From a checkpoint of a small transformer trained on Wikipedia.
Architecture: RMSNorm before each block, rotary positions, no biases in attention or MLP, normalized queries and keys, local attention windows, gated attention, capped logits.
Each number is 128 + 24 x the weight over the matrix's rms, rounded and kept within 0 to 255. Layers, rows and columns count from 0. Numbers have three digits each.

# layer 3 attention output (transposed), 288x192, rms 0.0714, rows 236-276, columns 0-95
093152184136172131116144166111087168114162183078110124131135109110140120165127109119137124122132119157151109116152114143057126100141148109110125140142109179100148137148098120147162116141146163113118098129130167128103150120138121133131151143113133166067119138104100148128105179105124116116
131100166142107107187120101100125118134134101090153119108098133176177141102124095107127150099106117154122135120122076127165136120150099106133113131142103164107114147105177113117151138130155153108110098161132168097107121146124113152143145128097119089123151104133122107131126166105126107162
134145162116149162115107108142104094128087155171140142161112119142159137106133121132097099105155101087121162132118135116113103137110107126129131120149118081154141097105154140155170149132107113133140144100123143132147124160124160117125101157152121124135116126134102138125129087146153132136
086107158118109112153135111108107140137118137128144139148127096152191132063138121144133149112098136127125145141180121124155127109105159172140137149137142155121116173151136138150185122149132145122130087132103125120106099111133102152087119121094117075147113094118110139145120158094144131175
113097143132170087118087101129147126144163107095150119112149073123131092098153189130157151136117125098132124156145143075142135117134151155152182148137107167057140150152145103124115126170178091105091151129135125112145135101131098149104151118119133128135121126148135128117143107118125138140
140138174105181118122131090126098118139106114124103108165128132061103121166095111147115079169127135118141161176073161148153101103110123137136134127099137098161090133111119144068117098137139111133088146118112082117118157110076168144117126133157156183143141180151137143112103098122148171095
133095053118104110115078106163121085135171099119094152134143122119143109156115121139156122143136149124110121096120144093139183122114141153169156138121086114146171146142146143117158134146162129114132153148134141163172142118152125103083133142163115114155108110128121155140128077150122141110
158159140137096118088136171159099143102170138148148115153096123112114163102113112138111129122104141124129123159099160156155091158140138145160142116151155150159115164145127077059158096160142134130111110133161160133125147146125125143125158153093113122111121092095164137120120121115107130141
141130148102163160119126119158115157102149130084122132138109125071138139163112143110126140123166127164126143152177152139124158125102124112162140156109182140150132151135097134096098108159117148108118096157094136150085173110148158101096186098149113143171100117107157129175099106119141127160
125125129174101139105142124095124101107146137134144133138156105119134143116125084148135086137094152080122122133163128117109117163119159123112159137129131128172135131155112146135111127101112118126130183126130129146174123136140105119129101145131158126131136152129090129082187144153095128145
141162110136155147136147128133133138143087131155142099134131130127166133149125136102090124111159134122168116152118154134171113106155100132136079083117143100152103137088121157129147152106114116132134134121104099130091096174131124109143144124132098115141156110087126144134134120159137140125
116143105129166159095096202123126135130198150101142122103126102121124105126099109141147160121126139072130127115195098125084169102151158123150178149148112169089146151129126109128170121155113132101130124156156142132108164154141107140137143120131105119094190089113128162126178141107133104141
124139145117109154100144149143121104095107169116112137131155139123145150165130092149132116120125136157126132107121125135083090111143110114096109152123132131125141126128147115173124117061138186131165101142097142125151148110150133107132085136144141139115098142120111149130118172110123121111
143124131137111112167136100109133133123137101105133160122141145101074120174117112134146133144140136141149139170112148145141130131111147098124142112100165123164119105124129096114107125119105143151121148148122080156136129147133138078102165121110127111159122147125163128157161122154141148096
143124117122106144154124128113118122123120104116114185081115147122101128143113073095124128110152119170105145145170121160152134149100138114103091115126176117193110153170118101123123117127085166121137103122130104128154136128144136130156119091137126118144114142126086087155112160134156121133
165143102123138205115157175131139099118155136127153135097091143108122137116126108121138114152120120142108128097165097126104175096161111123110110116116147114104145078111133120100129090131137144148161145148112120133155145122140130074170099133196121168151137112135093138097142109146113078141
134159103125169174066099159167164131117120167095153122114164091102152140133125149130149173123136159064153109133166135108123132111144126176129141157141117156116144192147117118142115143113150095103141149145095138129152168127142121142118126113164136103155130104103114148104139110123105134144
139087171143132125120126128112121113103159108115102149107147153116111112107114103133120107143142132112129135164097139124170085076104129144170161128137182094138103160113113168114181121148132136135108113116083113128123159089128157117097114124110109102134130144166171142149119107162153183110
153137141149141160165147134093136091152089139146163170088145152139133152150122120138131135102118119143135166101106093123143124117127114135099110105136134098144149094104149124167139125108092123165155131135152107120137106181118121103145088150186103110161131124092120108153123121166134127109
144152128150101176155143173107150159075118095152176095124157125121105114094135197116103144120139094147132099130130159124172082131160097138147138126145121108119081133134108151151088096132121118122139141078080124119129107099137119129110091115150137119154124144139117110105092128118111137151
147117098096133161153118157104140136127133157142114145113121163126114113097142096139127145153115117175120164143128121077131121132113108094154157121143122140145128146146110089144118139075087129123150118124156133120140139110132128120140159075112142107104160140127144151133120101111119080114
097102142130138130113118111116132111167130138126086151174134116133134098139141150095070143121127107122181088147109136087101194159081116127147133102143159126108120119168156124113160118203136112132097126146126132120089096125147125149148122126138141129098098112147117087126127147081148128173
127110115101122103125133121154146147115123131127099108143171165173142127158137144103155102129123133149096134124129106079107117107128162130133138116127147117148124139139129132116133113124149135142133111132125148115103127110102141127110155136116106166097143163149170105092129137131123142110
124112097126134152151114117136144153143120130083138126145086109107145084122106155160123075137138134090132157126140099131090173149136137147153119137135124114140129102111164138148150184142124106108093148128116103097115122157154164167102153082104081100118105112112103159089128142104147137097
125134080090141156141079151114107128154127126165136161133150176169130102136135141128140138134123126114144134142139125139154124097129120113128122118136132102099131108148140156146147154102107135124136133136123145156130144113107188145125137127148130134160121130134146117103105126120142090095
150134169156135085117137121130101104103110135125116106145127107113155151137147132174098121104112159151162107128129126152140126159143126139131156139106138159170115123096121100154130107107126134156152145159107102126093100148158153162141117100123126136134099098104127134131104154133112119164
106111095141130136154105097118105161154157132109135159143102189131124112112133125113131128182146098069146167113136095116127129130159114106160107164167130105108123071078132168155102155140127097175095103157111164134164116123125130118140132121119120107145165104138134099103124137155125114119
116120112150157132100131108160100109149117118139156118128132119121152150154163161155096112138146109138154145165106098128095127106095130102160121126112109148112181137117105108129147127133165120128147102098149074125090162107095138145149129068129153156171103164135118165110149118147155090125
141131126135143109127175169140154167107119127141118154135158167145111116138135131084112129135141160168142096162131107138087118138137140123116154124136133110119146085110112162143129109098131121170149131135123150162123114207115109134112177148150107075126132093168150136173155153140102150175
144163148146097076167127123133111147081113153079142109130173145140096111157143105103185133176125155130128088106116118147107130138127128114140103152106141103135103133078123163079128142155104121105121173185113157139121114135117139127100159157117107098142128121088124169129133107089127175116
126154145129121122111147125144153119123107115106092145174164147109173076079120120149113133138147126099155109136113158141159126155126136133141135091138055140158161082116117130129179136156093147138090130098118120110150145117145150146112138091116104083122146098129127163119111157121098142094
131095120134111110129118161145116105121110107129099110121141114146087147153128152138124149119176147100143111159127161173142116108122126166156133123096098137067141105093129118189125151132159160158129133115112152130143130150149177092130118145096097163170141106160120104137132106133090129117
091126128113116117148116073098135129130121133116151102165096100128158104114164137124145118135146142143117158143142143087121151191117140118182149097167112132173089155111152118114092146129153132164145120139156175104110078116160127135134111140109130114141121124153120157191122098134120147110
119123177114137114125115129107105091078090148112141116123149117100156140096123124118120108134143168137120116126112171140145137101139096128104152113133131122143104110139106114145141091120101125112112135191155129163143120160136124122118108120099095099155108113130141157146149110113155177150
143107162134122097111130108099084160116101128111126141155143108149104144122144111128135080122141123133131133148155126141124112137142121132127085138135171152129089098091109102100154113111127118159149150080072098098117120117137108134164116122101139134115136162113105104137132151139154133166
128129123109112138125115159138133132115125138107097138146116139135154132155105139122106090096127150088165142112119117134157131117127140169121162097109080115123097128178178118099134102136158139169104120133106126096181122129154121113135084092129099136113114152096135081107141131098131173135
117108123114146156105082130159137131097128096160164136096111178151073131105110143167121112098147088152084138150147153118105181125110109167127095106139145130101100117103110119092118085165151106142145089113109115127103123152140135120145148183132154141109110114140128168108150055106150117148
128134149146125109139106104107090150118147105108134160129129160108174122145132143118141119152118122117081116162147150158131140095109124091169144124112150110141108136090094128135126128161162133127080146151145143119148098107139174122154133112165116103126117115119111127115123132116086159176
073142116122150151123155145075133108186110099187134165128130159099101150110124157128136147080137097168132106124163134112144160146166111086111127123123106093129124107108143095137111099094120163132140124132161136151122110168176120080113118160154098138106120107114125154153136108135113102136
148074131122150102148112122148168090116108160111119153137118112103140127144134111149155136108106138111134147167126137115118151142133141134118142112138179123145119145116154086110103111086139097163156088069134127146161117161090117132130150168132114130124089169140145154134151126135118089138
140128142162102101120152123127098131138110134104125149104138114109123163129173093125109144145140126134127142112095112121150095122114111110108112109123095156142105113128132148140139105137107114111159150117106153139155131078104104092153110122130135144127141138116099084157126138130129147120
# layer 3 attention value, 288x192, rms 0.0694, rows 237-276, columns 0-95
124110106145137096100145126102119117120127143103151154156128153132144143097092119108094149099146135136139191121088103128175137158163110116159138116089129128128139162156137177085168121133139100093080072169147146124164172169104107130155119072143133134140121106112134141100117121174163112114
152112156127154121141129126117106104144106115136134133070152139094118138133135160143154136147134108137084150113117133132125173140152131090121139152126104110151149166100123121148116136139152179146154137122108142094103105131147132123160126104127116121115105163135165143130147090148127148170
143093126124139122153124116105113152118101124123140160133147141139123114112162107144180126125126102133134114130147152082161160162128138126155132092088101126129148155119125202120152118153138142114051079178166105111154177111128129126145131080148149140134131132105125126113173123092146156098
106097113079131117183121101126150133136115175122117116126156104107115102135180112132129113186130178134142126125093160159143177127126128144099134123141142134139111119143138109124155106145095137108091113143209154159113156115159143125093112134135136137157092101106105084114176135109133155082
150127147089157159086133104115130155140133095132114124178169129142132146170110095132120099128194125104113106170133183112123142126132090109124151149114098131120122115125135100128141109164116117137184157129136132106128125091094165137085110170119141138129144138134130087143148146140110184130
135125117119114100121105127159156114142108130127131097148147136127128108145133133102112130144096128136083169102131194132160127131151118189124090144156097135165155098115138120124122138084131139095154129131134149121165089101123130143119156150118174135129117151141104169104156136117142160137
138147121100139105082125143124081196113100152121176135164114163108122113149074125134134142142109125116115177107132125188115137117129144138168130111105142124142123136078115086150120113162122061083119124157083088127154125132074194157092138139156120151116127137105096133120086155133125155145
099127115112120193133103141131095146141133128127141097150158144137159087147158114121147168093153109143153150095148133096068157145149144147141106150117153147124163108111128111098108151130133142172158126135139066113104109129117152125166118136161115163161084134125130117141090125110115178183
111144135119113096098115125122139105084131160140153143074107131098112145159111113154130134132072177093129142113123131139166132125093195105155136133157142123145085115134137107166112115132083154102174123086098174112173112093119103120133157151133124125095117150153143187132154111122080141116
150143150156138179121126121123163125118095089133117173121106090103139140084113147118145176119157109125119099141156113118132170140107111152141103135128180130132115133116087136159127147100160109146088167108126115161159101129105132140144140107130099157138117131120149125159126137111125134142
107183115107090182163106152155133133151084182116111102110160139088127084135148124111111136186147124115124154110126091135077129106137134116138137163146157144114131136146146152079127116123144121072096123118118095146137181124138125124100132139183123115133171097129088150119156126117156111163
118133130135110116128120140139086130105138119128133143124123138161137143118141111122154147111107150162137144108136134113127087117119132127120127115153120128147122139153123143108130135135151102163146129149090120100143115101129083142167125113094151101097141128160175132120114137129131097132
121162118157125129129134122107130150174160090141119152109125134131103138135156101116131127110122118103106150109155154139106117115127147118140119148112118132117128097143125081143147134137115134121157151110125116132135103083096140142139132135118121124143167127131159130147131138114115121152
121134124188134140112133154120099146107179124127111140118128143132125145111122102079096112103117116135125148135161117086142114138154140099119118121155134136135135145143125118099152148140141129101168116118059097111148105157140154133194131119130119110115113152140136116100067097152158152140
151141122143113177148141140155122109138168147133117110112115145120168135138145157109092168133164158123145107100183122139142124141153104126082134121137118143107125117116144099130149137115137148094179125126124118118128075133148107145117135143147116103135134139146090123133122122142131127128
117130143134108178134096136167150116082101153113137099054111127134142118120152105119145157138096204119160134109141165132116164166098143175085102154169183136136083125143129146117123131124112128149160124166141110160143168144124138117117140111141153151132116123117120060136133122112131142069
126121120114119162084122116102108148123092086132086092191136159110093146116168097114154046137131104129109123155114151075147134093138117076120116105113124128126114098131138124091139130159137120114148119147137151113131141097098182147132115094114165136111181165107098071158142078117155128088
185143131177147149086164142100118084160175124139131159105103132141114176120113150117105147077137107125102122113135152099149119153130121106135124134099101117133126137122107136158118142143145175120153106110114144142145099112138098148148121135113109098125117139144152122153159136157149078069
112096125130131129087116168141182113112160107124106088161101134107161135129071158160181109128131132144191115145161121096182152142139127133115136112136160124107109147112123121164144125137113096124119139123140120116116108096102150140147111125098119107118139119102106128137140160096129142089
136115108092105145130109141118125103142098173138114125085102131140160107122177130109091151128161071123155131135109129088120095144118126095124137147145134127111124149158111152125114117094115110127119164125137149128160122126135123126124110164094163108131138152134139182122124169114107083144
091127150114114136167126124128092095117128143125131097128108150142109119114147120079110101109078103116098100122109111130149144147094142144167183103131133114135085134148140082169164141176127054178118124146141101150121130114117125113170130120161128138107079088159132134110125126130131135135
139114139112168123126142134124142134108132140131160129175104148134136139121127105154131139149119075102109118117126174103140120120115158158120152118147130122131135112135118127108109117129137105157113154154145198135116103106098134150086129167104114151104144125076145112147088160095095097113
129128128126146144175143125134162123157122137139118128107085078124176125159122106128114113135116132106144113133149107135102143140103125127139103092155128131154100093079149156129129152146125133149124130133135058103125151109145189124076150140165102147152100083086124144135152149137123173150
139124103130095163135114130131143113177125154116121168109124134134170103115140131132123132100122144116121074112121096110109131142185088132131096128148091109110101122139149145109183133139113158094115139113201100140175170085154185148163116163140143125142156152106142120140142098146141105130
144140135169106124116107144147087121107120150115128170158125112149120112145119112169157144120136113125174149104169103099139111131134104118137124118134077108140157112052136144116139108150139099107167165086082087144139155149113132143118117057132153101117129094151127143139131130118134121112
120120116123134132103095101125119143169136138123144110124125147095135107108128138100112171180137121113170155131164143115127137163104151108082123124109150120111113102082128148134163165118150084111154118097133151121194134130142090109142127122107131164171120132125152137112088151110158114111
125126114153184154097157149140130084120133141147141117109118133162146151151094152120164107151143131096135112138093101125128135177110147107115106112137116131115124118148121128140130131130136150131123133077141087127121157105154096120152109116122151174150143116110121177114184109162127125106
166117133098105124089125149124125140121118120134153146135079149123123106122160148115161149086124120143150110113121120167112109154126159152114126120173132127104083108121105179140135158122139100110092098110104112138099113135074100144071123158142100116158131090135113087170094185152143133131
115149133170108080114109134122138156088104100113152122109103127113118142127117080119143149139144088090077081129166123154137155124112110144142127131112142141151137103088110198111129152164130114112141114156148107109085132157139138159108124156094107148135115145151098132114143134089146173092
137136137145105134084120138140129159111125104107122149086164169119170095124150122127139108169144128113122139126096161122131122135116118152145144093130129156139128101111134111147117145111131126178088119110100086126179134131168165156123143079116121095143109094121147125150188111111149132112
145122130110133135127130157150089123126123092131133180119184124149115141138134153141129092150151141104088114101158162160140158129161087178103124086134103131097115094094156120127101131121118161139118098144117108110164165153141153147141125156076130160117155111153112067136137095158116139125
099133168107134111127130122142137117124137109124161097131127096135127136129123132138122143130120120151209084150109165112161111122063164089165120123110133120139123125146146110135123119178138119128114138121180176125154179120166143132119152144108146155125139111141113184114113109109126142141
121142130131111138134129130150147138127108110120114118115147127128103112131145112132163141113134145153114162120107062143142094092125073145150121161103158142150144162110141153113135078147134141134140099192127126147124134148091140170119134082104106135099115157163114146099114127159106182096
094122132155173114146119137116143108150133188134118128147157080127076150132153127143115118129154083104154123138134119133142117161103120137115138144151143112119105148105117103154131136108136163126156154081105138165088120137138101125116140146064142140114132101107135102171115126089131101158
116135132096108138118153121141168131114127146124113154188189149135106112140109135114125115159138162146202128112152127090134107119107105136135120102126180112118113156079162083120146103136143090121120091132108119126176103156142140148057115100147163111116104118094138086100133129140105177091
135115132096179136142116147124108076135109139142138098128124116170109093131099140165089157134114086135159109147140149153129142152162141178117129143152142110106099105159096115125143122133114098138118130112118132141066113130141123117131124138131166138112125145122096159134129108112131136168
098135145140131116090131113134078157130150109114137139157143146113133105117126077136124162131159150116121130161159118136117155098121127095106128113134119148134093158098121083122146117173156121072126151130143143153121090104156140166102173105165095133157114145163133159168133150113140133155
116121149134114130164148134135144117177129082137128165182094147075154118121135162145130132075136125184113118133112116130105114137158194110133114113139121108116144153059138129099105139122145137109127178111128121117136099183122128112132130149135135129112151160141113129145099136130114088144
143114138103141137101147124121130083125107132126089081116121140112111140117134120157140177128139135094146146132143179125122138142126107056123139154155158089093139117186149076098122097141131130124110090126155100162179143154078106114102136145123175106146135115091127144137117121127105113144
152129128149122104086122121143107118125137134124125171112177184136096182122174130111092079115140146108077143109109130106138128143081122137106140139104190166117162120082117149121100110105151152128144147111125117132111157152149076140143140124111119120128142136114128112134114109106150139082
# layer 3 attention query, 288x192, rms 0.0752, rows 256-287, columns 0-95
105087128145144103197179175050140138125205110102114144130169095127160111113113084181128158160163111155112085144105105149147124131123117127093146105150116119099139173123169118149127127096100145132136111137109104128135136145142100152160121153112079153144115162109146136123119148109126101136
146138070068123188148134134114122130069089141170126107110093101143139140161119088124131143185154078079118115116148171090100133118103145163125143123135154129137099129160138142059118147128137142122132071112111107157110083122116098127132126152093144106127181162114090128106162136089121078148
127179103119133170099092107169117137108085164165118112103120136153131134154138163118140121151129134112122129116094132099093139141135143126139169152137140114156117112144084118084113143114149120147098106120157113135116108095126135117110166145151163109066126135117124101157143129148114143103
137163085100132155099121134153114118122081126155135102127102117138118130139134128100142111134106123124134133129124140076104118123137131134145127129150139112142107108122121121120163144146138123133118095114124109153126108115139116117130157132132165130116140098126102100129153115134115106125
137196104072095191116123135181158120091117119166071078099093144186074134177117124093145116143136111095135129103120140123078185123118134152150173161174120104152112097150109118091085156155164126144149065113151109170124112153109107138148196142133159094046168124113076106144164152059110115095
144113188136112133138126140132126111185169101118132091158168177129110126097100135152132148163131166139071154136098106121176118136147142169166126123108145129092148128155147115132124099171103111133159146157152174134142089129092128112121105139156124154121131144132148102122129100112121136138
139133158094131114147126137107118151124143115128127134144157159080155163138109117137111155107113148164134107119126140165128170093124095133147099165141112113126108132118141136139145111114130114096132131169120134097145153145152131158130117099154102122161138114148157127132126176177115149132
161122131137121103168147118137107136120138153132141120150181130149080119111128146123107127121149073112123115109096144161105110121126084128088153169131102124152142118119140160154123139141097108095145141131116135124142115119176134136118125119127121114117137116095147111125140121128130143097
120171122092093187124112100171128120143102138141145118109110102109102135145153142107144102127140105105107106136167171122083101153158129122130119104142167142138127101159129111101143140150146159151145125139174117155122129125144105099139134148139141114134148123139126142133132119117120102149
167208144104124161094111099167115095126084161153119122135105122146143143149133158096115138123125128120141124115128188142122138125150106134135110175153139119136119095140095102078117123131133123129110140123181125132112089151142140116096149128171159078095135101119111127164128124131101122103
102116132141133110084135107114108108151104129101152189171158115086099119090125126130101121118113099150125161111154110170154120176154136085116135097124144142092118127108146172136157105158112139136096173117134161096122114099151160118125116136120129171180092164131138138126129096164173130128
128113145160146096163160127114148111114142104088105119162159160115128126108129149139087107098157072141111140146154128135162093127152088106114121118128096146132135152114140199166161107140118127127156170147144150121118158135121109125144082116070069129151083165109152143127119070151149128061
149118109146147154131099136135114132141102128142180103120079119156151092153134158126107132121111101101160141141120117139103141126106124131117119110123163125096099143122128103087171138145135133137140133096084115145133126119117118163116124153085128122137135122124093124139137139122142108178
172124116139154128162151126120081126130136105141155116118117110099111104151093085116148121086124138100146102138134122168081152110105133111080122160114144118093140139145113170115135121105140137111184125100108113149118131134131128149120105139100100135142168125097107107161123113111118090144
097128140128127127100106106173139105142155124158087106132093076145156078130138099156085131149145157102113132182123132065125128155145116118142160108129134134145091163157147095140061148153148112138102129138104182105124129117153174140121147115161119133120153156152095132085090088080115092135
123126146111108113123129120123135114117139122133133120155138126122127130155119176123116159097132101154117116126146134105089137127147109112094124154129143138100100107092142092112200120103134119144153146135145116106136116111131107146140118103040140127096109169139120178124096117131140127146
167117110134107112139143157113138146134103149102076171117111130107114174143107115129083137148104114142152161136139139163139153148123163149135079160117093123124097135144127084081166110173130133129127165171130139075134127139095152142142157146152090128098116152132101110166118149102155083122
072097124103106130116142111159147082124117116139129118148125117127093133076141090135132153109102148145164112105147169138112161191162142136174166137146058170127099091153138119111080149118102121093104113080146139152127114103087148116142098118139136163162127139134110092122101135128163120079
145127152153093081117069144124132156107103160121160163151083149128114089128123097127146139113089089107121158110084161080163058095145150107154163132120163122118131121147159131152155106135135117141124138127083142117162119150103188132129147159129125113123090144098078141132142117137105118117
118139092105120151113114120132128121107100115134151135136122119097077133123157145164161102163092102122141152119146144101125116140128096135152120168167157130133169098112100122108133134119112121109149101153132110141136137098183145113159127135119161162152127144101132114112168045149177116158
124136108112111147103130089103136161106140126115086150166144092106190131162136113075135126142132124140156129086181126127159097099179138098129132123169147142118123136099139102143095142132159108109105140130129121092130146157127129116101137146111131126134098144160136208155059155169136140156
143123135143134124113088132107121137149118131123119091091146111120134112131090153104165149148091157155137165139149125138166106093117123140109112133090136146086127152135134141138156104132120141112103167108124133124116159108156123157114144111097119130152118107131112127068160132101113158135
105132151139138143124101128135135158107166143136152112128093070102129108139143096142124189140113116129147178138126122175091140134138131101119145115133138129135121147118099110095111147131170105095170131136073130139134089146145121171120114127122116111111145117136129097091165123102152145118
089104096103143173129158138124144151132100141101119102104150155139104120131131083126118157152168099097084157130115109182153129161110108114135154105125164107134152158133134128125110114179124149108122125124129139171158149117155131146157102134147138181145123149092108131114136135108137176143
090114118162141129105110133110141113113132116144117108121173144135146134125132149140102112146108072140116125127148117128129138075144154093139119089110146087121150103112129130115095159155129127127179166117147137158055123147124167071159149128106119176146112161120080111129140123118129131132
101120117135117162158110112126102091206123114126118121133089126127075132095087047130119151105086141135133102095105136125118103081137151162100113134103146136096151131109112137148149161124159129149144135126112115131067149169120145110152105102127178128140133165105144121166133118084141087118
137119125124110099124138132114120110136120126131117102125108124095120116093133105129098115120110124116103108076131097141161147106124124118137120128084117137095099114126122119109145131135118180100108161159108107129101114125095122116133131157131079130110148131126120120107083186140128107113
146116161095091084169089126131140153111116139127082128134114160140103108148126185149119146106189131120160130085118124105163121176146157145151075131126149143122136143140108117110118121120101145125138124155166171124122177130139143136184105150146067084126181063154153092099106128134116149159
120115155137136086137114156157129116099115123131121124129126149125094082139179131147171144104161106094135126162128098137123113149121099116154131126181134133151118045104144127175130135161131092146103111127091144157103121144125099132161096118107103109149116131111123088092117153115175115098
107138119096166135097097135107105195121106135127132148177134122184125092130146135086081176158105134098074158184144098164138130142112149099126134174130164164133136157102133136137185118107093136120095167081110141125148141102142056106114124098152118172129178169135132099163142112126074142141
140130130149108125096161150131120136134126100123127127093133108141135135123145093149143141142148116119132114109137125111183127094118117154100090138098101088158162098134137151134118098136123116138151135124169119114107087159122112194117167113117116113094165121104100143077125103159121110107
133106121130111112100122133118151159139128110126167133140087169145141097140136150109136159130118113143161101087159153157144137174123036062079129131104178121116137135079127147114114098137171117163095160160113142161121134097153146129110108124089118130147152182102155155106136118133111150152
# layer 3 attention key, 288x192, rms 0.0751, rows 256-287, columns 0-95
165133118156089100122172098104101122110111167098179141126120147108157099090137107138132120120133129148136153159113144093163107103120101131145079123110125140108129156102158120117121115135103131137141138144127150128120129105120131128123084101112127115161109122156155113100107124125163158115
057132134112118142094140122164126136155124098125107111145113138129106151135123122127144147140119164121093133080128103123087134138120122141126142132138119133126166109132098155115129117126151144147134135115131095139117135092153129134124152132155130132146130127116114127120130127132126130147
116160163151138138107101081150130170131118115173112123129115105122147165171133088129122110122117120105119130125154114137104154124092115115138146171136150127176136114137114143106120140128155135116146127133111140139117133132141132103156150123123112110101155147147123126134130113128127119144
105153150118133135128117089147147143161118125145104115140120128125142139145127111110111125126137110125122121121122119117128147119108121113147124144113164138143149117147108143117141120135132132124135146142115120165118117120154122094143128147135113125126139143143115141118126130143136119153
115172117125152161118073109143120166127107131209096088128135116140145164169127096144130147088130107109133124116130151122114155111110140132161147154162133088170144096183105130122094166105152110107159106145122127167122147137165112089132156141133149098054158153084099119170147135107097130142
150117109154140145147108140124137079105146170136084132138137154090100142119150123162122113105142085120122088136155109110158134050134146098158095122094085117117129128107140121148122109133096156114105102157095112092136128100140149128182116154128112097148094157181145104129126150156122143130
141130091138164103118128181139126116139108120163134144132081122130169127152127125069162122146117132115145147119088140164106120130138143115097137132144130092135064094152137104132166164107158086128127104085174106149202122126140166051100104113167103122079144135099134117146186171130145101133
095117148157165110144145142105174121099120114117163147129074128091144127126091095167148137142157173122135087114137122141138131129176164116157147119155163114120113129174111094128092112106094142117173078162092107133086133118117114134119141079110076152120118157099140142156113177149115136119
088097169187173078113155163102128154129146117120123145166113100105132160128130154155090159108166142128153159096116112142145102134139117146082174097141112097138184125144125119147141148126106129124124138151110110119142142115137089116107124094133128122164106128135141154163142147142136134089
113154142122142139111072114147135128119123114209084117135124092124156134194105130098128149122129115111128121115166145113121145153135143115144129178113107103171128112140061149134105185095131118104167141130128115152143145127134107110140155134130090100057148165158099155119118149122104111152
162126099122124137170124134134128129140119126072151130097107140120132105113122118132114141138148111122129115134132115117137093135137108155128127105100129142104117184086145115146140128135121124143130110128113122123102122094107139172138099125112115132157125133159145145110112134132127125092
147107127118087122104186148125108116119138101067187140099137138094140117074140163142143140136146130151113112166111123137163113149151127126119139096164101135091134165100140099140103109115132139136087101128119113120123132134114140132134082117119160121154119122118155092133141162143133131119
098147143111133125117137099149149128156132111123118130144106118129134127146127098106136128112123113150137155138168117105099123108128158106161119138101150111149181138134118153118096137136133145146131139145141122135127124128159132113114139138103105130142117129127117141118113108137148123123
130150108094114132100106110138132138094150135168120150134152141198158152152108168111174086129101141132116133104103137148101122127135136114145085198154128126116112087113153107169074173124170134178122109088150131177091122155110086086114155117091137116088121109091079141125153150107100144122
149099108111131144142101122144166171155125100135082153104128107143104155135130127139067132117111142166131130115156126112127109081143151184126099190105143143094143103164084130124155103109141176118133195142151090133107153121097136114131112156166108155125112125116104111137135163131195122089
135165167128121120179095127114143139166135077145109146104149141099146133135121138113171143121124158158142106130151119123138129112148123101139104096111170084136183166159176131132085131147153142137148119132128154084155139103132107127115122084147124160152175124122166130135180122156120144099
118123103139163158134133122146142112132116141080084146132147095127101148131171084106113170148130132140155141160121136127071111094080145127176133100138138139162143125126147117116110163159131158167158135099142119131144121134147141130145133122173111115133096118079134144129146090126081152136
097121049122096113156145117132125116147117140118110105144127136158140125129152122086128109135152105185071153153086124176133112114124116137067178143109126135115119141131167090140107111151094155145134116114111154168171143079138132159146154131136122095112116172130111138173117130131099121089
119111108128131180164111143121140183140108148098114119160125134135121097141117137135110155129118164131142128131181131125132120152110102157141143118124121128148135138152068114103147182165105132086138117112124082103127104142146165145124124144168160145158124136049124114103119137109134109087
145139087110122123131131172150074141146080155120149137143120125137119112132113105109105121139145114144103136092134119095153122115125167161140111121173108134112074137169174164123125122145152118145115125126119157102107113112110126133102122077172133136182136149136079099088133136140125159153
112118162170105101147124123144159128103098157113158107093123088114083087142164124123116144155081096109109156111126133150119114180153116128082190105083121132101125180130108161133143132116139120096126115150137139145156126162102095135135142109129147127118124140156161110146127131122078083123
175113104095114124183151143120124056136119172144121095098091155182116123138110119137136090134105144103137125130109149092121148100152128119171104106137137128080088131147125104110126154066193074140139153106105127103130114134120111153125094162118186101085140125094138132097114120099100131176
131108168151157056101131129144145118128138099143195179171114169153122179156161094166139103114171121107145106108146152104129141125106136132126110124147114106144125142180091129156095126110107130131155170136181112116105106104121094154127117132112126140126110137146145153138122130121137144120
171121057113130128162142130139113118120133130111105099129072162142130137113120126123119098132088094105129177146137126097075106147099139111115103122150156130089150107134124143155113108119150103133083057124134102153110143086098183159120139140174144162146073138113133141145091133140134117135
112082167146124124113122118152135114131150140135136103142138157125154141125142155151134128111159145165205144100122110098122128149067081123116154160117143114101093138118110178151154168084140134154125119161175145145152169098170130192129127107130169110156102102149137127143084158109134147111
099132126124122130110092140161138119121143126121125155170115120128113112127104107085128110131150106181132162114150154134086081157130134156193125149101095132101111112109177144151119146145127142125109114111141062122135121161151149108127115145111111176197154102109104120048118091150115136086
146123075100086129152132127135084099115110162130135118121109166170117127145137161100137156146158130127164138112086129099097091141149108120130139170170151133092140109144116073120133155128111073143108098077138133155134109158152147199077148137143189138111141144093132103149128115129067127133
152124123111132141114168111109105112158094120151115118135161147113125137170135151089170122116107082123117160167131112100167106098148132091117140117134122104137091122121154109089128130147147123118111120093135143087151142106119129156100149117165145146144114122130146085120117134146107132139
136120142172127090137127138113138152172142106131133147129162143087154153147109139170142165090139121099113165138087112183170113108172174142094130122121121098136134140098103138107132114106127169146074133084138094135157090059119117118149113125140122133147126128083160163114137138149154088141
159129133175119140147135119106155123143084157122100132109118104150134135158078127173149145156117138117113137125134096146089113100109151175111102102139088148117154131148136122135163109158137117180125120133151175129074144143142154137115111145154090121118142179089157120115108133138128123091
102130133106149135148107136125126135111142115136134120093143160126119149137129144156065140126123136124153115138133157137158113155116119128148151094132129158129152129144110117123121164117147123152126094113116160087125139103166101140150098159122146127161159118149117124143118171123131124129
162137129148128126131146135123144123121144133115129149110135129157121111130132109052120122141083107110159118139124117133121144132137113105160126094153163101122132076146120125143142152078112106108155077128182185121133121051100151181159130105173181171103135152089124183176097123151113139099